{
  "num_hidden_layers": 16,
  "hidden_size": 96,
  "num_attention_heads": 3,
  "num_key_value_heads": 1,
  "head_dim": 32,
  "intermediate_size": 384,
  "vocab_size": 1024,
  "hidden_act": "silu",
  "norm": "rmsnorm",
  "norm_place": "pre",
  "norm_eps": 1e-05,
  "positions": "rope",
  "rope_theta": 10000.0,
  "rope_fraction": 1.0,
  "qk_norm": false,
  "attn_scale": 0.177,
  "bias": "none",
  "tie_word_embeddings": false,
  "parallel_block": false,
  "init": "trunc",
  "init_std_qkv": 0.0904,
  "init_std_o": 0.016,
  "init_std_up": 0.0904,
  "init_std_down": 0.00799,
  "optimizer": "soap_variant",
  "learning_rate": 0.00788,
  "lr_mult_qkv": 0.7,
  "beta1": 0.95,
  "beta2": 0.95,
  "lr_head": 0.00768,
  "max_grad_norm": 2.0,
  "warmup_steps": 200,
  "schedule": "wsd",
  "decay_fraction": 1.0,
  "decay_shape": "sqrt",
  "final_lr_fraction": 0.1,
  "batch_tokens": 16384,
  "max_seq_len": 512,
  "doc_mask": false,
  "train_tokens": 102400000,
  "max_steps": 6250,
  "dataset": "wikipedia_en"
}
Each number is 500 + 25 x the weight over its row's rms, rounded and kept within 0 to 999. Layers, rows and columns count from 0. Numbers have three digits each. The size before them is the row's rms in percent of the matrix's.

# layer 11 MLP up, 384x96, rms 0.257, rows 0-144, columns 0-95
103:548486503524519491489507514495546516457475528477509498464492475533455469530520480507509497478505511503503500498517484503525507466472488468504512507466513518444526494480500478512493517465489521529507485477479492488456506471489482494483523501586458534488471504473457509512559486544456497504
097:484502519486479497471522509535530490444503506475470503482493538506462483492479550483501473477454507513529506489512454463494511499473491492522508457490546433526495550486482487506488508519521526480502488532495519485504504514490504526503541478518498469487509554459529526467444527522487471498
106:486509518512519513498508500526469458524514462474506524510521484485462520495526505507518537494439553502516488477556535491470556488506496553476499498489531491494476496505500507477463522520540513531513471490493480459501466497497472529490494481499494532493451451483508489481452549514495506467
095:514519524450493507498489523480497505512540510453499505486448520515507468523486516523483484475528549473494511506497532528479500466509544473434503432504515532477506531491486557470468476476504482504502475509534510530525506498439502497525497505480492493448486513488487514535505532495491521503
104:512495460487453520530508532488534474522529515493500501445507547457510468494478474485504486523518503496494452482510474529473460522520460540523467533489507531486471467522516506517456492533473475518514511528504493453500480483516457498479498454509488489524499455526502478479464467493512509475
103:515515504502476492507521484501452503502530509482513493536502510501533476512490552493491492421510497479479510527475505530527516463499463495484483508513498459544490474495500477503508514517498467523489470548489538516487436446480489525471500495492480427487473515514522502520484501463454527514
098:537488531504467503472493464490506476514522502455515504506477482534475517502502515524506513497492500482469551539519530447487481498542499492554527493485526510509529515446484522481515507532503511522486530475511475487481498498484488528496449442469520520495475510512521555482454545485470471511
106:529521512489462490510533521529472533466526512509514482526476498529475470515492512474475479496480496488492464532523507485524487463499477511523438461513470515487539540481533505487525480486533507530498471505546501478496496508524488513448455451510496533471493516461488476525498497448529458515
092:508485507494477513515568449545517511500495485495494496546511508490494537493488471502473528516531531503498528516457532497455514485485483507513502468490461540453478544468518488524509483566496490533535483483536518481502506481494483460493530522509502477469490531484494482500463483490539544509
092:507517517492490529509545505483460495527511513472515528553477494505561513474492501481467497509558528530484491456507496488501516494510507503506532465505512512503461552483465497547517469503512457506470434528461541519489449497526492527500474469473479496518514473503522491503512505496504513531
098:486517536512477528468534504524552545458471519511460473510470505469486472471463525487492487450515477513477498497532513500522514473484471445514511543522497476514497486492524499495448461499466517533524504515503510488525483488466493494487509488444520548454480479491491499472509485484475471517
100:474486533498494507520502516534467514507434474497478510509490512461496517503468502480536513537490465490514531493507542490430495484515495533530478515531474485495502511472505526474497479552511471556473488519507501498491492473490496486454491504502539494541485501487478446531537461525525534475
101:489509531488492515464467475540515510511465483537526489504534446525527505519511492494526518503506514526491433474518525466504528517506474518470485537501473532521523555508491496528505534501516452541549450505513520508546493476469475513514493486526483468482487494459516503520470517492488476494
092:499465498516529523543529477483528515523499489509497507490503525473478501476518487474491461515506503515481521538516479553509491514531438493504467496485518480544505490521520489502475513487503538505498457517523554457454477527523496511498507533466457488528465503544488491477519434497511530467
101:503529529507522528485539507465515489457478548510479486533459531456530509471492471508506523491507499458510485437550495527478462542551498508511522475510515495513508524498483507494497499546485501462545517519476501487487466512486506529514487541469469460467477499494490509494470483497470474522
100:524477510477521493485509537515556550478435492511526491477516487489474490527504470521487488518462487495453462506499515499501476495522501523462496513547462513551505497492499518510522552496522468493488503553511529474513489502498467531507518492482487489446482524466533471476467523491487471462
108:514526491511514528497486555519499459477495511486493513500477479458496514524539530477505535508563499513541486490543525516509525496499455552524529517471502500489502501510492508537534483478498553463537512513465497448498507497510482460474462491487446503453489459526485496480502500513509477498
109:488519504477474511460531485510534470454466480486504475536503497471436513479484512500498498507492522509488478500491515519496502519507439494545506495504515552554520528509475511447491463485500511494514469473461555495515476485485517435507526517465470503521512479495514485471500502460496468485
098:511524525485523507480481529498474516480465466462479532523483477484493523457518507526495502504552488488480491485487528510497493491490489475474483472474527462510488508472491465493554550434504499447487495538486511538540523507487483511496513508518435502513484505476535538474533471498501539515
094:452563525483530481454552478485545485499475468517484506535546520496496494492468483485518515498537520502517477527456449504517546532518476518494528492502483476467543510522487521515469533484522477476525493485503511492476499497491514526481508481540488503485455476508479543510516505511540519488
093:505464530499470491478483540504509510508469516488513525481502521513513543504463504480504504486469511552518526522498500496479532485506497505542533531496471517552450502477459453511485510517486562505493478502509471536477491491501455524525502524530491530520511453490546456488529509505472546517
099:507555510457464544495483488472481499528532467490507508499494490502512510509496499486527495493516522480463511474488527522516504516524465543489457553482466563510518438529477491505444503481512498528474505448463492480492498519494528504506514486511526487522500450501516524486511536500522479456
103:520462529482468477535531489515493517548509504512521451513498521490501468519506499481490504465516503493473476474460495457507544484477503527497506432485496500468481499497482498503480507433505475506489563471473540455538511525498515511475491468505529495494454510484487507504458529514517502459
100:523499529494498506526434460553476520531488502486495487449495548491534505491518506457472522454522538493517466503533490492503493486526479487468492510511505513498481508490474511497454504454464490496446489512481483493456503501513540529458530502494515504500517480485519519494535552531502490456
105:521496501499459464519463495545508498555504468500503526500521510487489502506460499470494478563519529496483538490523517475520482448516485497532493520473499557495433493494467490495499528458484538464521511495466474469531526468471496501504483533518484500456510518503499493480530527529489516481
098:495480474525493456521521482475516502531516441513523489526514501497522483530456522483484493513497480522503480498502561480441518539509471499500542525486480471509507524536471492532473513532478498493512516473488482457526518518479491488477472510502492521523446442476516499509434479508494489468
103:494512477505486530467475513495519496494484515471504554504493478526479527503532494511495457508457546490514513474494486474480489499485506558506547528467486553516504481495457451491512464500501511468514502517497483518480476500472509503453456500492468424524509467478511525469473475501457486511
104:533494521520463504482503540549480513485493490462462491532484514515480495528500514524509492512534461461475515533511530464516492526498510490542479509486488477522564494479511538482463466504478510497536487519478546495458519489479476509525521538504456499495476473526491460529475520519487481446
095:476492495494506496481544497492542527490465485490551482510471475514514483480469481503476455497491475508507488505502530463500488499487476513502504516533472488517537448479473483539513524462500507459534542447517472517467452477493562542491474472483496527501469490511494496520496498463555491498
102:521521467478481506462482520515514510511474496511526553519505548508497503481491492458494506495508460504513531550529471511540483520506474509553503478502475470533470524498519483506450523525488520517478492488476480471499513468453492477470497521558490451463526458507501526535460489519491525495
089:475486495476459463529508468499523482473493484533508456475505540483472491506476521511503522485494494497485500537494540545478478519500518502536474495496524489472482490441532475512508540518532465480521453484461519495531435490468470527483474497492496519499495493469486520445532519495514464474
095:470519543485500489510486492453502527497461513506490503566504512505489532518499506516499515541557487458561497526493539500470516516517484512469506524491491497463512519509523508500554509496522553482501472515502509526488533490507481526484444497508458543522541487470522458504486498500465471513
107:524527513480520527444510519520476501554481527504486506517503484473493491496558427505487507516498495433518468502502518543468501491544505495472513462491517518483494488461502504513485488493500517477456467510497492473469515495492474520505547492518514531509522462485444475510495483474505488449
102:459555491497508485524487469529538513495504481471528459477548561505464522513541490464485480494543505503458543484506470498538495485500507480479539513495498500503507519450469494518540513444547524492483503466486488491463504509501496471519487521474491513515471497496525501525488515534542495516
095:508511484508489494553510519510493491535504542496490513514521506509466479460526477514503468478536451534513520501493475531490486483516527483498486500451482497523501540453482481549522445506517521485536561536492510461484464508498525488529515484535472527499480465502480497493498462493515555525
100:516511516534500494534504524516504501532478549464485464532499532514459493504528499521513482498474495484463479487528522562491504510521478541525476526521542534499517527505464526494537455467452485521535506492537526522523512485517503484521478499526470467480491497482552483463471502503545493495
093:506524496506516481490524523498514535506475530520477468492527540498477491537455481515499466491475465468466509461530481472526490512446460505437475462540521462487499507471529531495546490530506493476492516515463523513521466495484502514496536518496496504503513464517538473483469478484465462492
102:477518534472528524484529480465534426510508520494510520515431489474523515506503471541529487456511494541492489498477488509491519502497524508457506521515484481478509508477484483517546507489509490476565491499511509484463512483501522496479470486531484485540477518484491526557489471529512546486
098:474496506488451526460535480484548516522494498496514549507493514513480537520546519511549473503538497494538508503546518445486554520490490518491478515468485475495479474507546501479530502516517508531515523482499516489488525471544530527514512471491536499476467485495464488536498496507554490480
092:516488536493496506534542498542550468521488503521513506473469496475461543504479485537525510523493533543523486502522520476550523511534537529459513539513555496504520489519530510501505460508492514522511512494499487495482530473517530549488504488506464532484474482447529498452519506481512520505
105:479497454467490488507514482523517492520489465461526498526515512454514474533498466474468509506524519494501494522476547505503476488495497497498509502502472481453512474505549480493424486441475487480493517485515530530491500473494539513497561500476496464504510492502533517530509444533470536506
097:480506479474514503469524445518504514486454538497526445477519497514487498511498467491551450474509527535497500458513500480506535557492467485510471465538505514488527463497494528488501500483546457498514508493527506504494516501458500500455526500485510532492505517520506525507493543459464529461
089:543502523495503523445486496518501474495504485498517528487471495501511457497494485482508510473529471467466509503517508489511538510524519505447520525523464520527561494510502504484529463475441527444530518516502504520477513463503548508546545479500509490509499463457465478483518468508522508520
095:530537494510480466510476461517491523516534494484519464470557525489483508514528498488511509496516501540489508459536542511523518509479481525486546488464483471489503525564510509495506494487456513485489524479538498491479493460508492556516467513482457534533459503479511462501500514523461535487
103:493486505526514478549487487517487527520503554503527478519554539470485537526519528516490502470503507495491532487484471520472551527482492509489511512552494478515536519531561515508485510501545514484486514504503515545503508464525539529488512527570513520494497519540487524521503486475512532493
104:541529508477543523486522518483494532532520486497462488484515515479478513527500476473490532559481523518533525477551485503478465546542459499492463523427543488509513483480513457497457488539502509510495502513500526452517525518505480471497500507497490505532502517523484479519495500489511475465
098:486484519453500510512554495529491501495441508524495515508521510478512464477532517508490467457529516467515501502532489478476505517489460474513477503475495511478489480515514447518525494482513537538492532490502494506497538536575487516509535533529470505461491458483484454512457495523483481492
095:546502491498507487513537541490515490493505477507482507483476516505449511507534488539502517468495546479494511549534491507534492478519461465482476521494446514507531501500507474539492499527492500536549499543512492485540508517456482486518536473512473503544542472487507452529496476463520531481
090:425533510516482480492477434543523504488520499478481494515548529507526508488494500501515503496509483494477522551526502527460517530482532539516448503479492503527546493485508520529480483530495511519505461517499502515486455509487508530517496471481509480485488479460543481527520487486454539479
095:481486534473487521472492429490510543501498494467492466551501520528468488535445512484512500496502466486479477491523507496527513560485500526523505531508478516479500518479489533519486481524509458496489505539461487447460485483508538519515476519538462505497546497494487512479471530534502501481
101:502550515492494527490504480510521486557490500519476503536522531477486468491515492551518469482507479482486512501511505537544498508487448512489506508486464521497479518513501494534472536496489501482509512525563487509504476476482459500451440531520518501517455492548514500529484550499492448499
097:522514483511524465486520476506445496524468543494521444517497453458507538513521499521513489514501501536509492528542493476491546539516496512474473489467508492500452524495492521507524513527534499477492464492568497473501467497500487516465506497515525553483458468482502476500531484479497512535
102:488521497439541497497518489498509527470480516464545475495531530508498530499505505503477511459492460489500526492553526447505481508467493511528458507518466548465502501488474506452474495444474527509468524492484515482483521500499546473497499524498506532473546508539513497500478519467490509533
109:534518512457477539496489516494510506468464529473485474501490506540541483495481496519515491474508466465512526501529524474485491522478467505530488561471528540484519485508554517508454479484531489491508446498465519506453482459489493496499517526498507517492471507497548502474495561524531497514
103:504538514513531492524534497481467505470496473482529497484502483534478477479452460503524547475524512483505533463553516523470508475520557529513488518485509522496533507509480511483529470478498473479468528500507478524471479457489502545492483460523534498469487470519527445509514463523491523498
097:515503530512527531531558521483488489507529476495489469502494502523513495518442484445455507512534495515454511465503484491484518482532491479484475510519489474536501486536528469523502463526454492506522504555536498510534522511538517487512538469456484497476483508475507472536535526474494488516
102:477514529512530515520481475460492492490514505480507503486489533430536505464506479471459511487514490489451499498501525522466508582526482499502519517503485492464499509501507491492503539537478483460542474493460478541481490548504471496487492474500499517472449525516524501505455527528482491485
096:550550510495531470476501534510523505549469541477532498542490482483539503492469493541470488460491565524495514482486489489484511525507531488486519468479542544473494503512518495484505508483492499514535490482461508466510516509473477528478514507529507464469481522534533483519526499523480551501
098:474485534543513518501495482484495533441510493473540537493543518517465528510497522495473495499448487480470506491480526476485504501478487478515511521497465476533468508485463458519487457488508550470517489504496542518496520510529486548504525510459482491499510506479491458521456453528471465510
099:480511517508543518507502490457481486528486486499479538467474476477504529494480526448478524509550507571470513483518505543505469484539475490462506504483474503479505509497494475538506507511470547495531506455515510515491518493492508476552461500526461520461535498529503483473514516478487550496
101:533520520490524508456524501482486491505512501508446484511525524482481517474461423491545488488520504487502506468456470499492488469479492508531498498498488525481560512501519455527517508513544500534491533486464534496505538475462512483526524464504539507482496520485543544484505519482501536483
097:543505501539505511480493507515513530512472521502514475510471475496489480520530510483521458468523485458483554531482495533471502479589475492509483507459458531522526495476554486523480520514509527506456490488467487510511510496512513524517527512465483487485522458528477513474491506476484494453
107:494522495484518500483519483534499501515505521504549531512489550458499487524508456480514523505452484499521501498476515465545527488496496533523492539475505532487541543502484507535509484504533501491546543455450477492496464478554516519507521461531490525496522499522519531486532510489486535464
102:503554500470521499469480434460502502472527523480551474517486469493543543512489484486480477495535492495494465469472482492479519508499494506534495512496466513459531521506507517486514538516482507530525527527498550481460519505490516490518518518485500498473550436462480493526497507503502500453
107:483489487479498483530496471479485529468492545474497503529482485574507484504520511509485508532531485511497470463518503534492518467485484526502508496521487421516461518556491493517483478527535517483507487515511487510515445514502500510469504475486490472485466494522509456530507453487452543520
099:477550481513546491539501514504491477476500493469524521522509533477433520497488447494482500485518534515482529514495484504482525480512482488463497508522557459513462461541482528520464509518497503462513504483505497488516495513468536488489484483533476485499454474498530486556505487493518546535
091:491488491488496481511473496437486543497441490496525526510503545519462467540470523494542508499512486483519513482502532508444496504492496489515503487478501497499520538491486468519529453515458484495471505510528475524500539490493531497502468462486467489460529511477531557530551486523516499482
097:472473480483452465580478464503490515496496487479503473466554508514492511529486487503487472461456507487488461487546507508463495504518482516465489477492544512485454512497469479464468500494507468489491490458487465512504487507522500516518529454486470459485469503460499496509518469531484512503
092:518485519501501519510479499496529490534527479508517501498546507505532512507489450494506487520528547515494532527521500504429524471503484483445472545508525474516536494529510507526512471500499497492514521465503549503523546499493513519478481521495491469455497495540523435492488513529453548513
093:453498510507494487479567482526521506492506519482557449507453491536508502475520486466499524543519511501540471522535489518484467501497516525515527486497495536428507481526469507507452499533504514507509460458507488496506479495526520496482472529486513474483478525495461498482518508465454499491
092:518531520505478457543474483538469483497459498492521506511492508491509523490496495481482462474477436535501460516452477556461476470540497510476457537500514490486481518522519518496523527474508503555507507528475512499525500460467479539481467490497501481540503539506512528523464504503502493501
106:523532505457510486525467507489473498494508475496535523524503541510477479548517476477515483508465477510503506516546464497478447454525543456531502553510437479455499505489481496504495501504520489490529522525505532520473506478514496497504507488474489463516525494541513456502483508537475486455
088:510498495463506508536484503491516501516500482480493482537517522463490538472513477499527515485459489484499524531529530470500472504533507530492503563494529508442565469492502513531475512480480500532540515478467530502474486493467528500529500447495464500479462506527527479518525482540540499476
103:507502535522461496529530456505524475491530525499532508495515504475501496495502466488541482465503488515495533482521495471507494491480469520495498496471499516542526519512516522548468543508550486501487520545476540505513529549509493496542476464537466453518503522504509453486509470486494499567
108:535502523504477483500501477528525544531503530497514493502497486531488527530514507421422508485502497505482488492475534541517488497547508479471540493472526477506477546495526486498502497452484548527517515473544507484489486471517506488461457521499482514511516526514467491521472475527493489511
101:507496512502475461524533502500537510524466488524536479505537491546488482485473457465475466487455513470502505472503487534522542480510492545450513489523494537488508502504529488527507500516476475549482489509562465476471519495490514505430515474502513540499485526467497500487477501483512519527
100:496544519471509523473543493480512497537523498485485493468433532507474467492469522501509512471516503464515519496506464496535511487485471549536511469498525543518511522539502450487509503462505495519496497508510516483504497550502540527540532459473522527504460484469511486470497486484459521526
099:504485480504530511501509491506439479544489543469523475454478484512501473517467505521502494542500497536508482500518515513505514538521509564508510507509479458492507511518512505463495441503536548451510443531496523534498513491514498520522534517507449490504526499489529524467517472520507490466
097:532477499487521508487461478505462492475494499477523469505491515479515511538492516500462474492547523515438549496489492518479485523521505486459524537479472508477465491494464480453503506448521486509522559487423499480501472489467503503489534507526500510501525483506503537454493489504507532515
107:505490479453491491461541573550509512530463527496480509517508512506486478557508489473518517520503517488515476494535476473478508535519494548521519523486501554495500504462525517501469468525466468530490535497488512494439479534514499529497502507514484445498519479486485520486520496520478487504
096:530501513527464446464496503520509531473496500489482504508483528518536516520481441471483472499517525497484495475541481516487522530480493473476496457492463492457484510461498542507503456500538477479486469463479500522509459533514508532480499520479462517461490461482491440474482475495520508484
098:508524470475485506495520470494504551460466513494484464495523534476511516524480501530526465572485493507460532502531469524513497460518489494507493505450525480454447509496483504521459476490487529534525486490493488523499520469511474482448534489509528516493527544541491481516480498510468499505
105:519517531485547521511541518526491476501482494498493528522513517470484503498511458509441509505494533556460525471479547443531539528521499505494545494515546500493527520466478527526490483531496468524490489535464513498477535482506549506491505490484490448466492503485485516495498523507493487531
095:525470533513461458493493460531522538460471475474455487559492517504499520520503500482504491483528513560512538478507484518506509473463503508500539501440531493512478476521518488532511492517480509489537481512503494511517503466466483513506481455480476498538469528455514501491536469487514474466
105:516515485528485496476502545483492456507497525473486506533543499483475513498541481489478518530494497462498512518504513464475494484491493493484513521486469467463498544479465506465498468510495497515547480506466543505579487544504506527484533511561464501484507513490535542522521534533520506487
091:505525507498504527489520476488536485489471538520527522537513511493520512468483502483499512491468455550469521489535503472502467475468445491510522515504480437485504480543489486517494506460479471484499540477510509461472488472493486548463551481516441522483489513514527481499489458480511481507
092:504523476488524511491490478504511480525486523533533481485465484561537496514508515512470510504507496476442541458505516483476512529484500454454532504503487477517456524505499481523499521524517496534494483488496523493542552506452439521529515447477492490544501495496501525506502521545476496480
101:488531528498499484521520480509483513513563524499504540487480505492454459511501498488470463493461495477517516457502512560432506474496513484517504489482542533520518494510519490503514511515515496521501463509512535484538494507486445516504516454482500523550484443508476484506509475516495551475
100:522515461500483496505496495526497535494470461502521507527446520477504494451476454489479470436527482476504516519497480491529532507523455516503503485508468471536442498515489507546447508482481483514490527494523527487509452462524496479483525495497499470456480516465508537470493468490490510501
111:477520499438496511514499490496512490519495535498493500513508506509540534519516518485489484482474501463469502510474518537466536471503494536507494527524522529485494463513489492486480492493513532468500559508515529534525522462526463493515504475494473472495481515473533560488444426534494504464
101:491513547474511491494516499481519530514504499503490478481480470488530485489484541492516496488531484512526435488508495486535517499528505499525474503483494520499531542524480497526456497499531505491527512480511530474466488449518485556490489533551448538520521507478442471539538511483501545480
104:512486499476522504476505525482552527523482520467499470489545470508506466521471516481483473479480489485486502501490517471481476502494461479502477465502505564476514494482493483490529539534518465536496541509509529507531473500497452498434516457478450476488481516478505522444529484490515484522
092:496545486495487528521502480494547496495480472520505504463471502463478505496487479475514513483584496513537525493511529487438510496476486494491471516474485518439555514495533486515490509522481532489538498540485488503485505460501454498522519519513491513476481481539471505485498479475553478479
104:502497509488533451464488486525515550510501477482545499451508487457500491574513488478517484474481492534516469518489509488517478484521494494504488483535502513517483465500520485487502462534481538517522456483521500533480503500488518523459503545449501483520501487537481522525529473458446492485
094:511507474485499534461500517501517487502496499489507455504470522513492503537442493487446475496503479503509446451499472515465485538473493503476478482518476546524481514496518495518513484498532522524445472508474486498526564503477482554508462519505536472507558511501531496477502479505491469506
110:544508468489458479489530477503518488489491491531489535543502466491494517524523503504495496474486482503538455481500467501477497538483496537475503517539529534473510558481487500507482499524502469496537519477449489519506483557497479473440502447528542493541497502502525516510489522494475539518
096:490495508519518521487493480519476523512486486520548486486502505532466495508571482485508482519521511472518463459517476526486503481523502489432557468493497477506503486519486511510495470499545512510537498527510515507506490514512519490502450482551438508524484478510458527481457494514463527457
099:462514491507483450508527483536511535516491514466490526497528522531473467526474545453554515540488500497457492461525520490477512466545469502502504492490505459508520539519490529560500476464518474469464489484510478502486471499461515532528509496503512512515524497523512503479500543477516507467
115:498496495525528478522493531518468490514501518515492483491492511509486521481499483524486442462490482515442506533525451518480483521471465537467541491502509492530488549458543539515494470549519509505483508514519522460488455512490534490532524496512479454460482494489533528513498469493463484478
091:492532501497473461478528463490547512540492485511516503510468517501492514550498545556461465476490537532554491508531507512496514515482505476510500539511475453496486514517489507479498508520515527467521531496480519527480502543495498514543523465471503526520549496464514476505492527485491528448
096:505523519457497492536499520476514503485485493511524509437518504476481479524476481498560476491493508475496480461511499458521507498475484516497470441558480478498513509492486536450479523536487500485516504518480528494495521452482510527528495469523441526495526529534510510540494490490460538484
097:522479524459521528493549512528477488511517525470500489488452523475533489504497481513471513473490550503542522513508530486503508486478491511485498506461529547522532471506494497472476523528479550521480510504488518473471525483509493564529510465511470491520457494468553484535493498518486453478
100:532504529518466501529500521512500466502536481493520492505547524481487527505488514454478494506543505515461445486490495500499485538474509469544499514513514470507473532458529522517469498485538532511486475498512523503553481480488451476510525489511538504536521453490454535482523529461472485505
118:482523533486500532528465522523519508496479443503474486450501560526482497478500499473562481501521511492465504493477519488487517477551477498484470524520509506534501497460474470529494534492525516529537477455536492528496477485482490492508491468520479469474457514516560501487518517514507478512
097:516528498466509541485472484511502496466502432501487466487526517438498489461507530515491485486514504512506463503505519494516514522456513501488476487467501527477530503494455453499466479484471544479481553498519537551495530488539528485463538479495498507499457481470500482488517516506492479460
104:465521556525513517480451472483471511500527466477530491467515515480506532520511510520505513464511519496509554521511509470522506541468477510513484510518472536472498489474501483560477529510450501494522521530469537509518513515457502461482493483487530538465524486517471528530494504452493522502
096:526491481528498468458492530475532506505498543494559489470484509510516503496503509511473513528475470553513453494512489488476468506470495522500485503554543519483519510504520511507495486460485526505541501474503486496518489459517491544484523479495439496509473515465512532486539511506425473513
091:486520482521487508544479510489479476527468528502535515510497545497476478479507495502479526517458520482492499511537482545507491545501499498488507541485495497538495507487499443531525477500530538527508459486504509519513468462477546457497451473503468526470492529516443513530485463540502522523
089:545490501539474476459520509477525498518501479470543467500524488466451510510526467515558474470547480505527474462467512536492499486508493490529469474492468501513503509487502540489507460498505466491503521509505524507470504465492559521473472492521504458496525520510505520530488442500467493516
102:517514554544521499504489474500469507498537496511502516481529546510460496499526563473515449496498480514514490509486533495483515469498470488471487484526486474505486475559470478505487499490529499543551474501489513523500471478468520499476512486559477476510505503493509534460471475446514471517
096:528503508492500500507474476509522484470489522497510491483528530454494539477445493472485515456489492436501510530486522484482469496564542519492481511527510520543488476471508486496469490511524532493509505493496486500492539557470462502476519492489513509510462513501538457525461448476525521480
086:510529473502447484485489458486512489531487510505478498449534499508510503522469469530480471546582551510493516469501470502519471528466467500538482479507503509562496494519503487474519499492484539467516473493503491481500534520523504512485490475515503472546526460510501503484511466511506497458
095:479502491491503559496517463485513531485446510509437525453509527523484462545533516513436506533516501516479472497496495525475506483530452492486529490511512472486481478482480490482483493489480516435491502521511502518535492505508541495499494451472516544474507479509529500485546512499508519503
100:472515507483508473445489527503444493534506562501509557517516522487515510517458469467514480478493549484528478508508531511533480498492459514461474494466502458495503496483520510501476500510517507519487493507490516485537511493468486563525481491466438533511475531492508496470469495508525505474
096:486461524493484485481486484503507540510527522487524504472473505487509512508473502486527521500484448435538482479532477456501462478514470541504487488523535522538497543482498519514466519488500522534475501537491520482453499474497539497515551519448505515491542483532517523509499537488462525501
098:496491511525479509537519492507473512544514500510524507492438536502502500525465478487507517523493495473489522439467498509503463468557476545533496470484509505536536480488506508505527509488495487473499493510454510497463526504502468495483520437561493469503511503492518513536557490505478517461
100:540490492465533507496518515491508482468502491452530486512478516498534492462495479526491447511515526493500519465488509475503515495536517525500445527456497487527473554479488529481559485514534513465511514495487481508525503496485465518506494473504466484474500511457468482519578478490477496467
096:473510488492483482506542513505476459540519529487455506489488513489443478530474469487491485509516508482494471460461490477482502478509507493484514502510493466522554526485488512504500503538503535485486546495500508500473489494496463490500502476500482458406503476494529504493454530444456513491
096:499517487519515481465488480467510509487542524497487492512510529512481497490461434524503474530506471475480465530484457503483492488526455522454471503490484531515523493423484486519495495485508485514449458464483512491533518502501466470462509487493499446493521485485518547472533471512482503495
092:523533534507507501500505545509528497517517499484571472464451519523507477491511486520447461489518515485481469499491553508487511506481482492503469440504538505463537487522489512500479513482508464485522537472481432492475506491519516485494496508480481474487470469474510491507503527558503507473
105:507515545476499484510511494507485493493493453477540539519513533547460522514525527511487458496503524465556518483497510491474519503493488520530485494469462513487529490473522544473508502461521475447508508521517479488530517512519457512494536524544515502497484485465517443540500519530541490517
109:502485496486506500506531520467541517492484515502477463499503547518525526536489469500517537506496504501516465523535537447522460515497417518537487484509524490496489511479518478490494448522538499544502480491482534434528475503506467539479505487496526480512494510466505499486449516494501504524
106:544473488502533509521469516506487533522530492489518480495509530532482476504492468466508439511507525467511476524489560472481507491537473524468519511513496471510499467533449496507460511506521464465473505505499552514480501464472526540522479464476532503474480478520524472525478501526510532480
103:519507480522510522540497494505482515541499486496526488522530533517519485484538521462482523508499501496433503505532442481471496503509484497517482508465464505494529480472517521465509493511470483468538454507501499500462484503502560527481509520505538525517481433478496516531526480525452498462
104:518477517480474527520479465491553521488475479482484544522477520495537503546512501514477497466490449530536500480469509482490521477485447499518531552505453482466482498450528532525495492483508489468506465530503486511470441481494534518452486517508504500482511517508520478524494482491475474515
103:447483566470477531504503488524506475490454513482510488492484503473514537506502470510522548548492492429526529540508518528503486520513477483493526504535479480488539484510525548482460471500495507487505495486481498500496483515521518522520503461521462455518489503469541509519516455501493495469
106:520515480466489479485514493510519473543501490490511500516520485558498502496465474506465511496496463407496499503469482498539506510441477521506538520477489475478472491473507502529497551528485473508504549514503496534513496483514520523470514463454494527517481517507502454501494541520479464480
108:518519521490523505503490506484533473499449538472530533492486492539499470491500536453482509506549495497471498534486500519519465501517494538506494466480506507473485573516440463488496531486496534455534540494532486487540473514509515476459467520535534489508490515508483491512474492509477514524
105:510526499489526467564480472507515504532461468488519548498465536544481532472539462493504457487486475514495523510486483505502522470445485527501531503514469440508488499491472511484484485504470478544504522480528518479514522531466496512482471491517482511484464520487522514492478470493519545466
093:524485545483511470519540500467503481521511513532503513530517532475498497494521496471469469472496486469506517498540493500500470496503505541505456547553470536523514498570471481481506499475502499527503458449498508478507441455494462503512502486528452513457491510503503462485517517515513494502
091:490479486500473533489535480493510487513497506502521487492485473491483540518510552497524512482572526476510506492503517432512445530501508477504495475489510553522486542493491482481446504498491490458527469526483501586513480531512515489503503525501504492491487506430516491501516506510487509521
098:489494495488474524516478490499479516436474467474492534499505537468479534500512518542530470463449485495508491541530545518535472517518490456508460512437497490512496530465515508477460485505545469509482506511467521502498517483460485479526514516528518484474477475470526494540495491483523495500
101:517503549499502521572550483475494477501516533504525447496500506521498521529500497491461506509492495518503492509526477499503516495479523483503446469478498530501504537487520516498450493502483538505543517513481469517510480489527490495509493464488546522543571464456498532526477473486475510475
100:486506539515526491493505539495549495530544500531543501502531442521494510529536479505522449536528515491474496490517499514520484502459487513474552484502496516498501508506498479511546497531544529502504493501472553470492475519533492507494456475499526530476496516456501472489533444523511477480
105:488497537519501511524506486526480500520457491529507494506527497503455518512433482492505507470510516526464457512494445456502483510454448478496501504485498536529502520450523482492519490525505511517492442474513529470464534517492481492468476482479473494514532513503538513464519458516465516519
101:531528480500497497527502531512499477485513507525542525501468535508465504506502490474519524504543484516508475553498473449510539534485463525523519500469522467487500518464508477447499528507543481503518541467495530455470487476486500458482505499561555507491487451522489500505503480513493508508
107:521492536451540495455487522493564465497514545478511498504503513454479478510453490507531486495510473547523514481504492517535492540497489503526513485573494493488506536512547493550492509472476458490535509465474470520495502510518501497495495505538505498524502535475480527480470500527481487487
097:546527551515468486479518461530492485516501504452494477560478530506493484492481479490484525503541529504452470479528513469501521533481495530496472531478488465483504493509500517502482480538466468492487512528528524521546509522577500488497522487504532444523513501521490526487475492486503499519
103:472508521516517481509504467489497495517498491510522498496564526462518502470513540518499528494546471539482501498487467502480472503470490481517518512487436503513560510471562517498491471495532522495476461500473524438528483508512486519483492465541539517502495466543536497525502483526492487499
092:527457517487462520515508511515517525513525508474503510484499507506498563505541492547538503532536561504503509499475505478447516527496479503503475511515497465528484480487495532502511487522493518508460469444504518501501480494494500522493477499553532485445482479496494501493555448497477464461
100:511485508467454539495487484445501521520487549464519492471516524541525523501499505529529495511487519538517489487493545513507482489517452503502471489514430507548486476506461510472474489494476527496519501474533506468488455490472530526478445500510508520463538518529499485502487515493502520462
104:476517461501467500511551521488473502502485524510497491557507543469472501487502474527495482480495465538522471512479506489465526499494503502487466532548467489482495505435532490528531514492501508480535497515508556498481509454435522471533493475511497512502518517515468501498539463538484515499
091:492560450519487500490487538529535518515499517481530493507521445490469485512497525488484518493468515437504485499478463525464507557522475506543497525488502533520470510495490498516494508529480518485538520552480521467507476517511507487480516530536454461500493481472485523501544471474503484517
096:460539526475465473497486515456524506492513501523480546489501503570465524494533476493503536534544519508519504488535521507498512499521508488498504507519482489493495548450532471492475520563472497486544487514501509547530510503515523523472525458468532532484491461496512517505481476516489482496
098:491484542515479518506501453489503527475457488472509515542509510551488509488501511487471479467478517480479487544524517521518485515522471503487543477467469479476484524477526526516448502482490499536536542481528495500521491468469534484495474549468498537526479513510495504543478483521562503515